config = dict(
    num_hidden_layers=9,
    num_attention_heads=2,
    vocab_size=1024,
    norm_place='pre',
    parallel_block=False,
    init='normal',
    beta1=0.95,
    lr_head=0.0087,
    decay_shape='linear',
    max_steps=3897,
)
Each number is 50 + 15 x the weight over its row's rms, rounded and kept within 0 to 99. Layers, rows and columns count from 0. The size before them is the row's rms in percent of the matrix's.

# up: layer 2 MLP up, 768x256, rms 0.0658, rows 712-764, columns 192-255
# down: layer 2 MLP down (transposed), 768x256, rms 0.0414, rows 712-763, columns 192-255
up712 102:47 46 80 57 88 41 62 60 43 64 13 58 38 44 39 61 62 72 26 55 23 52 49 69 60 29 68 61 49 53 53 68 74 45 30 34 59 54 47 82 53 58 47 39 53 55 46 66 67 45 80 63 59 38 51 37 39 68 66 51 51 24 47 40
down712 069:58 55 53 54 54 53 56 66 51 47 53 37 40 61 31 72 59 51 20 45 40 60 65 40 73 61 76 42 18 41 48 54 58 73 46 38 67 52 32 79 43 37 51 51 48 52 35 78 41 45 30 46 56 48 44 37 39 63 68 49 60 48 40 50
up713 100:35 39 74 42 75 44 57 53 52 51 25 53 42 46 38 58 57 69 24 62 32 54 49 67 66 36 60 55 58 53 52 64 57 35 31 37 53 52 37 73 58 38 56 42 70 49 42 58 58 49 74 62 52 38 45 41 52 65 60 45 44 33 39 55
down713 067:40 57 47 61 57 23 55 52 58 36 56 57 29 45 57 47 55 54 40 53 46 64 57 64 70 56 51 59 69 41 52 51 46 47 46 47 51 28 29 54 46 55 57 86 33 68 46 40 50 25 46 39 31 60 48 44 45 64 74 69 34 37 43 38
up714 117:63 32 54 44 48 47 56 64 34 61 34 80 58 70 20 52 46 61 59 76 30 68 48 80 66 47 70 38 38 62 43 52 48 49 30 39 43 61 47 58 51 76 48 48 58 61 38 47 62 40 58 52 26 38 51 61 42 44 70 38 53 27 66 48
down714 097:46 30 33 81 44 43 41 40 35 38 42 57 47 79 62 51 37 68 55 73 58 52 35 48 45 60 72 41 42 28 39 50 59 49 84 64 34 39 37 29 43 54 49 74 57 47 52 43 41 34 27 48 58 58 39 31 54 36 57 39 34 36 62 49
up715 115:45 05 55 51 47 54 56 38 46 34 28 43 65 55 22 62 37 51 36 59 14 47 43 75 57 44 59 65 43 63 46 57 58 49 48 53 65 50 53 67 51 40 51 31 43 49 44 38 44 57 54 37 78 41 44 56 59 76 76 59 48 38 40 35
down715 101:37 55 66 40 49 64 52 29 61 39 32 50 56 55 48 59 49 35 53 61 17 50 55 50 33 55 76 47 41 64 62 40 60 41 49 60 37 50 42 62 78 52 99 36 39 39 38 58 58 59 64 51 64 31 34 32 66 55 75 53 53 42 47 54
up716 113:47 50 68 38 78 40 56 35 46 59 22 53 38 25 46 58 43 66 34 42 32 62 45 81 61 36 60 38 64 47 50 70 55 42 21 46 33 28 43 54 49 45 56 57 59 59 49 60 45 25 77 80 71 34 40 33 38 55 62 50 51 16 62 53
down716 111:55 77 33 36 64 44 62 88 65 34 35 44 47 53 61 32 71 55 47 63 43 61 44 66 60 42 56 53 42 43 23 52 42 54 41 34 80 29 31 70 66 65 60 50 37 44 44 64 35 18 15 32 48 58 48 27 09 62 56 68 47 63 83 36
up717 067:57 57 84 35 71 66 60 45 50 55 44 79 55 57 52 28 48 53 33 53 34 43 38 65 51 39 89 41 48 37 33 51 67 49 45 43 53 83 31 74 49 53 54 51 85 58 65 54 73 26 61 66 37 52 39 47 27 39 40 22 55 27 46 58
down717 041:50 54 20 37 29 34 48 61 24 30 69 28 38 58 57 36 48 48 68 41 55 59 48 22 30 78 32 44 64 61 57 53 66 34 57 52 59 18 55 46 48 54 50 55 42 21 40 70 53 59 53 36 51 51 59 04 62 33 46 74 46 76 41 30
up718 096:26 36 60 55 60 45 55 54 53 53 11 62 38 53 30 78 63 73 35 70 25 56 60 63 75 36 48 29 58 46 54 63 59 37 27 31 43 50 55 68 53 44 48 23 60 33 49 47 49 61 65 73 45 44 39 49 54 51 56 40 68 31 58 49
down718 087:61 77 41 78 27 71 29 39 58 43 60 54 63 41 20 48 74 46 59 47 38 61 65 60 59 54 43 54 31 71 46 62 70 46 51 47 54 43 28 61 62 50 55 32 42 58 51 61 49 36 48 57 40 50 44 74 39 53 78 41 56 73 81 41
up719 084:40 42 63 61 91 47 71 72 50 48 16 58 54 50 35 57 77 92 53 58 44 36 43 83 77 27 37 57 48 58 54 75 45 48 26 24 62 65 45 58 46 68 45 48 80 54 58 43 43 39 63 68 57 55 61 53 45 48 63 57 56 46 43 40
down719 067:63 00 48 15 54 50 48 32 55 69 51 67 44 64 34 38 32 51 53 63 71 67 37 30 44 44 46 56 68 47 50 41 67 62 58 54 70 58 57 44 58 45 14 73 40 62 28 98 58 42 24 54 21 66 62 76 35 37 44 50 67 58 54 48
up720 089:47 51 66 66 28 59 61 60 35 56 36 68 54 49 31 56 16 65 59 75 27 57 48 87 66 47 85 38 44 40 58 34 80 47 33 35 42 58 40 44 59 52 46 36 44 40 39 64 45 43 37 28 68 21 33 42 46 83 68 47 64 38 63 48
down720 054:71 53 42 61 59 50 60 67 54 47 33 61 49 71 38 49 36 37 40 67 46 39 41 50 66 37 88 48 47 42 49 38 38 57 78 52 40 46 32 22 51 43 54 48 62 66 60 76 46 42 24 20 55 37 38 25 54 55 58 50 49 52 53 61
up721 095:47 27 61 58 53 57 69 55 48 50 35 50 42 25 21 57 46 70 39 76 44 62 45 49 59 19 34 68 65 65 48 76 75 48 21 50 27 30 34 60 48 51 46 29 85 42 47 63 43 58 60 43 67 50 58 75 50 53 43 30 50 43 35 54
down721 075:42 41 51 66 52 50 59 38 51 45 65 42 53 58 64 60 40 25 78 30 53 38 54 47 36 52 64 43 21 61 36 44 53 60 48 40 67 30 67 72 58 23 42 48 00 44 54 44 33 46 37 51 73 50 51 53 56 43 57 35 73 65 52 60
up722 099:32 60 56 46 66 43 74 48 40 53 53 43 52 24 41 47 79 59 37 57 15 47 52 47 66 50 79 57 60 46 48 75 67 49 48 46 64 45 37 41 52 58 47 45 63 46 46 66 53 62 64 41 56 34 48 57 39 57 64 27 64 42 43 51
down722 082:31 32 42 50 79 84 58 48 51 53 29 52 42 47 41 44 55 57 45 65 43 26 48 63 52 34 64 44 39 69 47 47 44 37 71 46 45 50 53 66 48 55 29 33 64 22 35 72 42 64 73 41 71 53 68 29 67 66 65 62 64 57 36 37
up723 106:68 64 64 50 55 57 49 64 36 50 42 49 44 39 36 79 56 46 62 34 50 38 42 66 50 39 50 47 44 43 50 68 84 53 29 43 49 54 66 67 55 57 67 18 43 36 41 66 41 62 37 46 85 18 55 65 54 60 71 76 68 48 62 47
down723 112:26 51 39 56 52 28 71 26 72 49 52 36 51 43 65 30 51 38 47 61 66 46 64 49 46 38 47 58 66 55 19 67 04 47 29 60 52 65 39 42 44 14 49 71 34 52 33 43 56 45 46 56 45 41 49 76 57 18 06 49 18 61 65 51
up724 103:27 43 72 42 74 50 59 59 44 76 39 53 67 48 35 81 65 78 37 38 33 62 44 63 69 34 73 29 52 66 43 64 58 42 42 48 50 35 49 68 56 54 48 51 85 50 45 41 66 50 52 52 47 49 41 40 51 53 62 20 73 28 59 50
down724 128:32 59 67 30 40 60 68 74 51 56 49 43 45 64 49 54 49 56 45 62 67 56 26 52 66 36 58 30 34 55 64 52 46 50 36 44 85 24 44 33 48 31 63 34 64 43 57 48 50 35 13 57 54 40 73 40 28 39 39 71 61 61 46 33
up725 108:46 36 76 33 67 34 52 80 59 61 33 54 31 50 19 58 42 72 15 57 19 47 42 64 56 36 50 51 42 54 63 49 51 47 41 39 30 65 41 55 60 42 52 55 63 43 22 66 51 23 73 77 68 20 62 24 49 65 51 52 36 14 57 54
down725 111:51 48 61 25 32 30 41 42 28 37 30 35 15 51 51 64 69 50 20 68 57 61 65 48 51 43 62 33 58 58 50 39 54 58 58 52 41 54 53 70 63 58 51 52 50 36 46 63 53 42 51 48 43 57 52 31 29 58 54 43 49 28 39 44
up726 102:32 39 83 54 67 39 60 57 50 60 24 50 46 42 36 58 35 81 50 54 33 42 52 72 58 31 43 54 46 54 53 45 81 43 32 41 51 46 36 54 52 55 49 36 69 34 44 48 45 55 71 89 41 35 50 53 61 58 65 52 55 19 41 37
down726 085:53 30 46 37 50 55 46 68 47 30 48 55 33 81 50 72 47 49 30 54 55 34 51 39 63 55 43 58 46 76 50 56 49 44 64 48 59 70 20 51 46 57 23 54 44 69 42 55 30 22 36 65 24 43 30 58 36 77 28 41 49 49 90 50
up727 097:39 53 79 58 79 52 50 77 61 61 25 48 40 53 27 50 48 68 24 52 47 46 63 84 60 35 56 42 53 49 60 57 60 30 49 43 53 34 34 72 49 53 55 37 69 44 46 61 54 44 71 70 78 29 46 47 55 62 64 51 55 38 37 61
down727 121:49 52 45 18 53 56 45 70 59 39 56 40 37 44 41 48 71 71 20 43 32 23 58 80 61 54 68 59 64 66 58 53 65 53 54 54 49 43 34 35 46 72 46 63 34 57 57 69 65 22 66 44 39 44 37 34 31 62 56 51 33 60 59 76
up728 123:21 45 58 47 50 47 50 83 51 40 46 48 43 37 44 80 39 71 58 51 46 36 59 85 54 50 70 32 58 54 61 64 99 28 26 38 34 68 78 56 59 24 48 21 59 49 57 40 35 36 51 65 69 28 47 61 53 46 56 46 61 45 38 47
down728 130:39 44 35 32 40 56 47 34 41 35 64 64 58 59 32 53 43 55 08 46 56 54 28 53 49 46 64 47 66 59 83 68 33 56 40 47 86 34 20 65 30 53 35 27 48 52 48 43 15 25 42 49 15 54 38 67 66 51 81 29 58 65 45 39
up729 063:46 00 75 45 70 66 67 60 50 43 27 65 57 62 32 35 47 67 45 66 40 76 27 34 59 48 39 42 57 44 32 32 66 44 34 35 49 73 47 82 43 46 38 75 53 60 49 54 67 43 82 76 29 58 55 59 72 40 71 36 79 33 29 61
down729 046:52 28 47 51 08 59 45 37 46 31 69 62 53 43 44 18 41 32 64 30 45 74 49 32 38 74 77 56 58 48 51 38 48 41 52 65 21 26 50 50 32 44 55 59 24 34 56 38 33 43 48 16 43 16 56 42 67 60 61 71 63 54 47 57
up730 095:67 41 69 36 63 43 66 51 48 45 20 55 45 69 31 76 54 65 33 50 35 42 47 81 68 37 57 37 70 45 57 55 41 59 23 34 48 48 61 71 54 37 49 68 47 54 52 70 63 52 72 70 53 43 50 27 55 42 65 42 38 32 43 34
down730 090:37 34 28 68 45 62 49 53 49 64 37 42 49 52 18 52 83 62 22 34 35 61 63 50 48 44 51 58 48 68 69 36 62 72 59 49 16 64 51 70 55 71 53 56 41 46 55 64 41 31 59 38 52 23 28 56 46 75 54 35 47 42 49 66
up731 109:27 48 59 48 63 68 57 52 35 66 18 46 17 38 25 66 66 69 36 52 23 50 54 58 72 28 57 49 39 58 66 44 65 42 24 31 60 47 39 79 47 41 52 49 69 41 31 38 50 51 61 73 37 50 48 40 48 54 41 41 54 37 53 49
down731 105:64 52 21 63 69 30 49 54 56 21 63 47 37 52 52 72 61 57 21 65 41 43 53 44 56 61 48 40 57 77 61 59 52 44 63 55 79 70 69 48 51 64 12 27 70 54 29 60 63 45 57 44 35 70 41 45 49 47 59 50 66 53 49 37
up732 096:35 47 74 47 71 27 62 59 52 49 30 62 39 53 23 58 47 86 23 52 26 56 45 58 70 36 57 66 62 34 60 64 62 48 28 28 54 46 47 69 41 46 45 40 64 53 29 59 45 52 82 55 54 39 58 43 44 52 73 53 45 17 39 40
down732 059:36 55 51 99 39 66 41 51 30 50 56 55 43 45 34 73 65 62 27 28 39 41 53 62 47 63 67 52 34 57 38 48 41 63 68 37 81 43 40 57 37 42 62 74 78 29 53 50 39 53 58 48 62 35 61 56 61 63 99 75 49 55 55 44
up733 105:72 27 67 40 64 39 63 73 57 48 25 55 43 41 35 57 55 66 34 77 25 52 40 69 57 44 59 75 49 50 49 68 60 47 36 32 34 49 39 70 52 48 45 55 54 52 31 62 55 35 78 52 29 37 56 43 54 66 56 57 64 23 45 41
down733 121:43 52 48 62 39 44 21 44 46 33 60 45 38 30 48 69 46 51 18 55 50 55 68 53 54 51 36 31 62 61 50 37 57 45 55 44 28 67 25 49 42 39 50 59 56 53 42 90 55 43 62 45 58 69 43 54 53 58 57 26 51 15 76 51
up734 106:33 55 65 58 69 44 70 60 39 76 40 67 62 48 31 64 71 86 28 43 27 65 53 70 62 39 56 39 53 47 53 67 53 54 22 35 67 54 48 81 39 58 52 39 56 51 42 41 58 40 74 54 64 34 50 49 40 70 72 55 45 33 41 40
down734 121:36 67 40 62 38 76 51 38 53 50 55 18 58 51 43 30 75 53 41 33 38 40 72 36 48 45 45 36 68 48 49 60 63 57 51 49 40 32 57 35 47 47 49 59 59 47 42 53 55 69 50 52 56 34 46 53 41 54 13 46 57 30 44 41
up735 068:57 29 63 51 70 57 60 54 25 47 49 87 72 55 33 68 06 61 41 59 38 48 44 53 54 75 55 33 64 65 49 48 54 36 41 46 36 54 63 33 39 39 47 76 70 60 51 71 59 41 36 70 28 37 49 34 51 70 52 24 45 27 62 35
down735 045:46 27 44 45 31 41 51 41 36 53 70 50 73 92 59 46 56 41 52 32 47 47 34 10 48 51 45 26 34 26 50 58 56 48 66 65 39 35 50 37 45 61 55 72 75 45 70 63 58 72 47 28 52 62 69 22 61 07 25 70 67 52 45 39
up736 110:60 32 75 44 77 31 71 61 60 40 38 55 57 59 32 62 57 84 36 51 40 37 50 78 62 34 45 43 53 42 56 54 58 49 42 43 52 44 43 75 49 68 45 53 54 51 47 60 48 55 72 64 63 27 59 62 46 71 66 64 55 27 31 45
down736 157:54 35 41 21 39 66 77 79 39 51 45 30 43 43 59 22 47 52 55 53 35 68 39 54 57 57 65 37 57 56 34 34 42 50 64 50 53 57 51 75 43 42 45 49 52 50 31 51 28 39 49 34 75 42 66 25 50 59 79 61 06 49 13 47
up737 106:30 46 71 23 77 46 63 75 44 49 35 51 53 46 36 51 61 55 20 53 47 40 51 65 57 18 38 38 67 62 45 63 63 49 33 39 70 39 41 72 56 32 52 41 67 34 58 45 71 51 65 67 70 36 50 49 52 59 55 62 46 32 40 60
down737 110:27 35 79 52 14 68 39 68 47 72 72 42 40 51 23 34 61 63 36 61 62 51 41 65 72 27 15 48 88 66 53 77 23 72 57 37 47 60 62 41 22 25 18 37 36 47 51 51 64 44 36 77 43 57 48 40 72 06 48 42 41 37 67 40
up738 106:55 30 74 50 84 16 68 59 40 54 33 52 36 59 33 54 61 67 27 64 22 50 51 66 66 38 51 56 49 45 61 58 60 49 35 38 45 64 50 68 45 73 50 58 46 49 52 63 46 39 66 76 60 33 55 62 43 87 60 71 36 43 34 46
down738 142:63 47 56 43 48 54 59 71 41 39 46 52 18 41 43 40 39 62 45 44 29 58 41 60 52 65 72 47 49 62 52 30 44 44 67 50 35 50 42 77 46 67 46 61 69 48 16 47 30 16 46 54 48 54 45 17 55 67 70 58 00 35 31 49
up739 094:61 28 50 42 64 64 61 38 60 62 24 42 28 40 57 44 56 45 29 57 47 43 42 57 61 38 28 43 71 38 45 57 61 61 39 44 54 07 46 55 61 49 63 40 18 47 25 65 46 64 72 50 41 39 40 42 53 33 43 42 34 68 58 35
down739 080:48 49 21 56 42 40 56 31 32 63 60 50 31 77 50 46 35 59 58 51 67 27 43 41 50 51 53 50 21 63 50 32 64 58 27 65 60 41 54 33 37 72 46 66 44 46 28 35 38 37 55 49 48 39 51 28 28 67 99 68 50 38 63 53
up740 112:72 52 66 45 66 43 54 57 65 48 41 84 46 40 32 65 57 76 30 62 23 31 63 60 61 36 65 45 31 55 56 70 44 53 29 36 51 62 51 74 49 42 47 62 58 56 47 89 54 52 75 66 74 54 59 48 50 54 38 42 65 33 39 49
down740 183:45 33 20 79 34 67 57 71 27 58 53 40 52 48 74 15 37 40 42 39 48 86 40 53 47 46 40 55 60 66 54 30 43 59 36 57 75 58 44 77 53 60 53 43 54 47 37 20 60 57 45 63 66 31 57 09 37 76 34 67 06 56 36 38
up741 102:34 26 86 43 66 38 64 47 43 67 33 66 42 42 31 65 29 78 31 66 35 14 53 60 62 40 38 59 51 49 48 69 75 47 28 35 61 59 48 54 49 46 47 38 73 48 33 54 47 53 90 68 50 36 62 40 56 48 55 51 37 19 53 30
down741 102:56 47 68 36 44 72 55 53 47 58 46 67 23 74 37 47 54 39 32 48 36 37 45 49 59 58 48 61 48 62 66 55 42 33 61 33 82 78 35 43 62 45 51 47 58 38 13 45 24 41 40 68 25 38 48 18 26 74 50 54 45 57 65 28
up742 039:55 52 79 80 91 70 45 61 36 50 48 57 38 37 57 45 75 61 38 31 54 43 49 65 58 39 74 49 55 70 27 53 57 25 40 35 54 72 68 48 31 32 43 64 53 47 17 60 53 39 53 45 74 49 64 28 48 42 78 53 13 33 47 53
down742 032:39 44 20 38 19 46 54 36 67 31 70 54 58 57 30 55 15 43 61 57 66 49 55 33 51 62 23 49 43 47 66 58 26 66 56 61 47 31 59 56 59 46 52 24 60 67 50 45 48 54 28 44 45 50 55 52 58 45 31 41 53 66 59 43
up743 112:26 42 61 63 72 36 57 62 65 50 29 68 32 42 40 63 43 57 24 61 51 43 46 56 61 27 47 59 49 43 27 58 71 37 39 42 27 38 22 60 57 19 58 61 65 49 45 47 68 40 89 79 55 09 43 52 56 54 50 51 57 11 62 55
down743 141:48 48 34 60 40 48 34 39 45 46 72 58 54 07 37 53 59 56 52 71 46 57 42 53 62 47 10 54 58 52 34 52 44 42 58 64 46 75 40 48 33 38 28 54 64 41 37 72 25 50 23 78 69 53 47 44 36 38 49 41 47 28 69 45
up744 113:29 40 82 26 69 34 65 60 70 56 30 50 40 47 28 69 45 96 31 62 43 51 51 63 68 26 51 45 47 48 52 60 71 44 42 35 59 62 41 49 56 50 45 35 43 52 45 41 38 59 66 68 42 24 42 54 73 56 68 54 56 20 49 50
down744 152:43 45 27 23 58 49 37 47 52 34 33 52 47 78 41 57 33 73 38 67 57 57 53 34 54 51 30 54 64 60 43 68 32 62 95 60 41 42 40 30 39 66 36 58 45 38 33 42 47 25 19 48 40 37 43 46 24 60 40 47 37 32 84 23
up745 112:41 30 72 54 64 57 59 78 28 55 30 45 53 41 27 69 46 82 41 53 34 38 51 94 54 26 48 58 51 54 45 60 93 42 14 40 50 61 36 60 51 43 47 37 59 47 54 47 63 62 82 65 53 45 59 51 59 70 64 66 56 19 54 49
down745 153:43 49 46 38 57 62 43 44 60 51 54 58 55 57 37 47 69 67 40 41 47 08 62 36 55 43 34 65 51 72 46 75 39 35 70 43 75 86 63 48 41 60 43 58 73 29 30 81 38 45 44 87 37 41 53 33 37 86 39 19 66 54 67 48
up746 049:37 68 51 53 76 49 36 58 55 48 39 44 41 36 47 50 46 37 18 31 10 60 58 55 24 47 60 44 31 58 72 61 54 27 36 60 33 46 16 84 91 54 99 44 48 37 44 47 67 61 48 55 59 29 45 47 47 41 68 57 61 43 43 65
down746 060:53 33 63 55 55 60 78 60 34 63 49 56 55 53 52 66 46 59 61 70 72 36 41 56 54 50 36 65 62 40 21 50 48 81 54 23 59 67 51 35 27 45 18 72 56 74 37 48 26 37 70 58 50 55 91 40 91 55 56 50 43 43 53 33
up747 047:52 43 45 67 64 46 69 62 33 56 25 59 53 50 67 36 64 72 46 61 45 62 55 69 86 55 57 55 58 36 53 57 57 54 63 03 50 65 55 51 38 44 26 60 52 55 41 76 40 47 76 46 42 53 52 34 60 60 45 58 35 39 49 43
down747 051:48 54 36 57 40 45 37 45 67 54 27 46 43 37 50 55 68 75 28 52 62 40 60 47 10 30 48 40 42 62 51 53 76 26 57 61 40 41 52 51 49 43 64 41 86 34 67 66 33 55 17 63 46 44 44 31 43 41 35 42 45 45 46 60
up748 106:54 30 64 40 77 34 63 66 54 58 26 49 51 47 35 69 61 70 15 56 30 33 50 61 57 29 56 35 67 49 56 59 64 49 33 41 47 53 37 68 48 66 44 44 65 52 51 48 46 54 70 84 47 16 59 50 43 64 54 60 37 33 37 40
down748 118:37 33 33 21 28 55 73 84 42 41 37 37 54 56 49 32 51 35 25 28 23 66 55 49 56 52 56 47 59 69 29 45 29 35 57 44 40 54 37 78 46 32 54 61 56 34 35 48 42 53 47 53 57 27 57 43 46 54 68 52 22 69 23 67
up749 105:37 46 67 43 67 46 67 58 38 63 25 60 48 43 33 82 60 67 33 52 23 55 50 62 61 37 52 55 63 51 48 66 62 41 35 25 49 38 44 71 53 45 44 63 65 47 41 69 58 40 77 69 49 34 42 44 47 66 51 39 51 23 47 44
down749 075:43 30 44 61 33 34 38 56 60 62 58 58 52 57 33 50 61 44 39 57 42 68 65 26 52 59 52 41 35 63 66 37 57 52 49 48 34 76 11 66 44 49 39 84 49 64 48 55 62 40 43 39 50 48 36 36 71 47 48 41 57 53 45 73
up750 097:37 59 42 60 52 42 48 74 45 65 55 56 53 51 46 48 58 56 42 90 26 52 50 61 55 38 60 29 42 91 41 44 19 55 13 42 33 57 36 36 48 59 53 51 74 42 73 34 66 45 71 69 38 60 50 42 44 35 58 49 50 05 29 28
down750 065:68 78 26 47 39 22 48 52 58 39 61 63 29 64 46 51 32 53 47 55 64 53 65 80 57 63 79 76 50 50 48 64 25 35 73 43 68 63 36 42 53 44 29 47 51 46 25 61 30 60 36 33 59 43 35 24 35 48 48 72 54 22 46 49
up751 119:52 43 54 50 71 50 50 59 53 70 30 47 57 36 17 81 39 75 32 54 26 54 51 82 56 40 75 46 59 61 49 93 59 25 17 30 26 46 58 63 50 50 51 41 71 51 38 50 43 49 64 72 50 44 44 45 42 68 48 67 57 28 51 45
down751 139:45 62 50 25 47 47 52 39 49 57 39 25 40 72 68 22 40 31 57 55 68 70 32 65 46 37 43 64 41 34 53 43 48 54 44 55 73 21 19 42 49 38 63 46 56 52 49 40 59 44 27 34 63 53 58 30 39 16 31 99 33 78 45 36
up752 049:43 38 63 51 69 50 80 68 49 60 31 68 49 45 49 58 59 83 55 54 63 49 44 55 96 24 33 52 70 46 32 56 38 46 53 05 52 67 49 44 28 56 23 44 68 62 44 46 41 38 55 57 49 46 66 52 57 50 58 58 37 50 33 32
down752 074:51 59 36 53 42 41 24 33 68 39 46 28 45 44 42 45 62 36 33 39 23 49 66 37 09 64 60 40 31 53 62 50 76 38 57 87 39 40 39 56 74 50 96 58 57 39 56 38 66 53 36 48 50 45 20 43 25 40 47 42 56 43 62 56
up753 111:51 43 74 57 71 20 60 57 50 61 22 53 44 50 30 60 54 84 26 73 33 56 41 82 59 20 54 49 61 60 58 55 54 36 35 40 46 43 42 84 56 70 54 47 47 54 47 59 57 56 77 76 54 36 48 54 41 88 68 71 56 16 42 42
down753 109:53 37 44 47 44 66 40 73 48 56 38 50 43 50 49 44 54 56 32 42 12 48 48 55 70 58 54 56 61 66 47 46 42 58 76 50 60 44 49 80 36 53 50 27 59 55 40 69 22 36 28 54 43 62 66 32 48 62 97 39 17 69 50 51
up754 066:36 59 62 68 69 50 47 51 58 70 32 26 42 50 49 40 67 74 23 37 05 52 76 55 47 42 50 49 49 20 61 54 61 38 53 46 46 36 26 55 71 60 47 31 61 60 48 52 67 46 61 58 41 42 33 71 39 63 58 31 53 41 38 45
down754 049:46 68 34 57 18 36 48 36 54 41 63 58 47 46 60 35 48 22 45 50 42 54 35 34 30 36 53 52 58 46 36 50 40 55 43 66 41 65 52 40 39 36 62 60 34 55 59 67 38 56 28 36 22 61 53 37 41 36 31 64 39 50 71 19
up755 094:28 49 58 59 83 31 52 72 52 58 20 67 53 59 40 53 35 63 21 58 42 44 46 53 65 30 70 41 46 59 62 75 67 50 39 37 48 43 49 68 50 47 57 57 77 46 42 64 74 49 64 69 52 41 38 47 45 54 50 39 52 36 25 52
down755 070:70 39 72 47 62 51 50 69 11 54 62 36 34 41 41 65 42 76 19 58 32 51 33 28 62 50 47 67 43 58 65 52 70 40 46 59 33 59 28 68 42 60 59 54 63 51 50 49 39 52 40 35 57 76 62 29 36 99 55 56 19 46 56 55
up756 102:41 35 64 54 45 33 63 55 61 61 52 57 44 69 42 57 53 78 20 62 27 46 34 51 66 34 69 55 33 59 67 68 52 52 30 33 69 51 64 82 63 42 47 73 53 49 73 69 62 40 58 63 62 33 51 22 47 46 46 48 40 16 48 45
down756 125:50 35 31 53 45 66 64 53 34 48 63 10 42 44 56 22 40 47 51 51 40 86 54 33 58 56 47 52 56 50 48 46 36 59 36 52 57 57 53 74 62 46 49 64 58 41 59 32 57 47 52 86 69 40 60 18 31 78 39 73 09 28 19 38
up757 112:41 43 75 49 86 47 63 66 49 54 13 60 43 43 34 59 52 71 27 63 21 45 56 66 60 29 67 51 54 64 54 75 70 44 31 33 49 52 43 82 42 56 43 46 68 42 48 64 53 52 72 70 48 33 47 35 51 78 60 48 45 16 44 55
down757 056:44 39 60 53 39 55 59 50 36 52 42 61 69 49 62 31 49 74 33 32 34 82 54 41 72 64 85 56 71 49 38 43 37 32 46 34 36 41 39 41 50 45 30 51 55 42 45 43 45 47 61 39 40 28 48 37 69 79 50 40 18 59 32 38
up758 106:27 62 94 45 74 43 54 67 36 54 38 50 39 49 36 64 38 89 50 54 46 39 52 62 61 17 42 53 46 57 48 52 83 44 42 40 46 71 29 48 55 52 49 36 60 41 40 48 52 55 86 71 41 31 51 60 66 60 60 55 50 15 41 41
down758 155:36 50 30 18 54 66 36 54 34 34 28 67 53 57 50 54 51 60 26 61 57 28 36 23 46 45 35 57 59 63 46 74 43 52 88 43 55 70 34 44 43 55 34 33 48 45 27 55 53 37 27 75 43 40 34 55 42 78 41 25 58 45 62 29
up759 112:60 37 76 42 74 30 70 66 66 51 34 60 41 50 34 56 63 75 43 43 39 32 48 71 65 31 61 47 68 37 50 61 66 42 24 40 47 43 36 72 45 66 44 61 47 51 54 55 47 57 70 59 65 32 53 56 48 53 67 65 55 37 51 55
down759 136:33 41 49 44 32 72 69 63 26 68 57 28 58 50 69 28 47 44 43 59 48 70 41 58 66 49 43 50 62 48 25 52 31 59 41 36 66 53 25 75 28 34 34 45 47 46 52 26 34 46 50 31 83 43 65 29 42 43 63 50 00 50 34 61
up760 052:57 44 64 36 44 63 73 56 35 37 02 80 55 53 40 27 43 52 63 64 56 48 20 85 78 45 33 57 47 44 43 55 66 55 46 34 54 64 53 63 39 67 49 16 35 65 18 70 51 41 67 27 70 29 53 66 69 52 68 60 57 67 50 31
down760 047:54 57 66 52 71 69 68 56 59 48 72 22 71 50 42 23 70 76 33 40 63 46 37 61 49 38 62 63 47 45 24 78 50 45 53 49 52 38 54 30 51 59 46 35 75 46 44 34 54 59 36 56 80 47 62 47 17 55 53 57 37 45 45 61
up761 104:22 37 48 64 58 78 52 70 43 59 26 65 29 64 22 54 58 47 35 38 31 54 47 73 65 35 60 33 38 57 70 71 55 51 27 38 30 43 66 61 48 50 59 57 67 59 51 48 61 55 49 65 40 54 44 54 54 35 43 70 61 50 51 55
down761 066:42 47 50 86 48 85 15 36 33 44 67 69 63 74 55 47 50 71 51 48 44 32 56 51 44 57 57 60 26 72 46 72 51 60 52 55 59 42 63 60 73 54 49 52 53 16 52 06 43 42 76 37 50 28 61 43 37 73 75 64 54 43 71 68
up762 063:66 51 55 57 69 26 54 52 55 73 35 40 39 27 58 34 67 54 27 54 45 51 63 87 52 36 46 36 37 66 69 43 67 34 51 41 66 39 54 69 63 57 57 51 43 46 46 56 40 59 53 54 52 48 39 45 36 48 51 40 38 65 37 60
down762 037:36 43 35 46 06 61 40 60 57 27 59 61 46 40 22 28 53 66 25 33 49 39 40 33 35 62 45 55 59 47 65 52 27 30 63 51 36 63 14 51 26 55 51 44 36 43 59 49 35 37 45 24 68 54 56 59 53 48 46 33 60 32 48 25
up763 102:41 51 73 52 67 53 63 76 50 57 39 50 52 45 10 62 49 82 33 52 32 35 57 88 61 42 62 41 39 49 47 56 70 51 09 44 69 45 36 66 44 35 50 56 67 55 45 51 55 47 73 46 49 23 56 43 63 51 59 54 63 21 48 31
down763 117:58 31 45 35 60 70 51 67 28 64 59 62 53 87 52 54 43 58 53 42 37 29 58 47 57 51 45 63 45 67 48 60 39 32 77 28 81 92 42 49 45 55 44 65 69 38 36 63 36 42 44 79 36 28 67 38 32 88 35 20 67 57 85 42
up764 099:32 30 53 41 61 57 63 41 58 43 19 42 65 31 40 56 49 53 37 60 17 47 54 60 56 23 64 66 56 54 60 70 53 51 44 49 59 73 40 73 42 37 50 38 52 51 59 65 36 44 59 52 84 47 47 55 47 80 60 61 59 39 34 55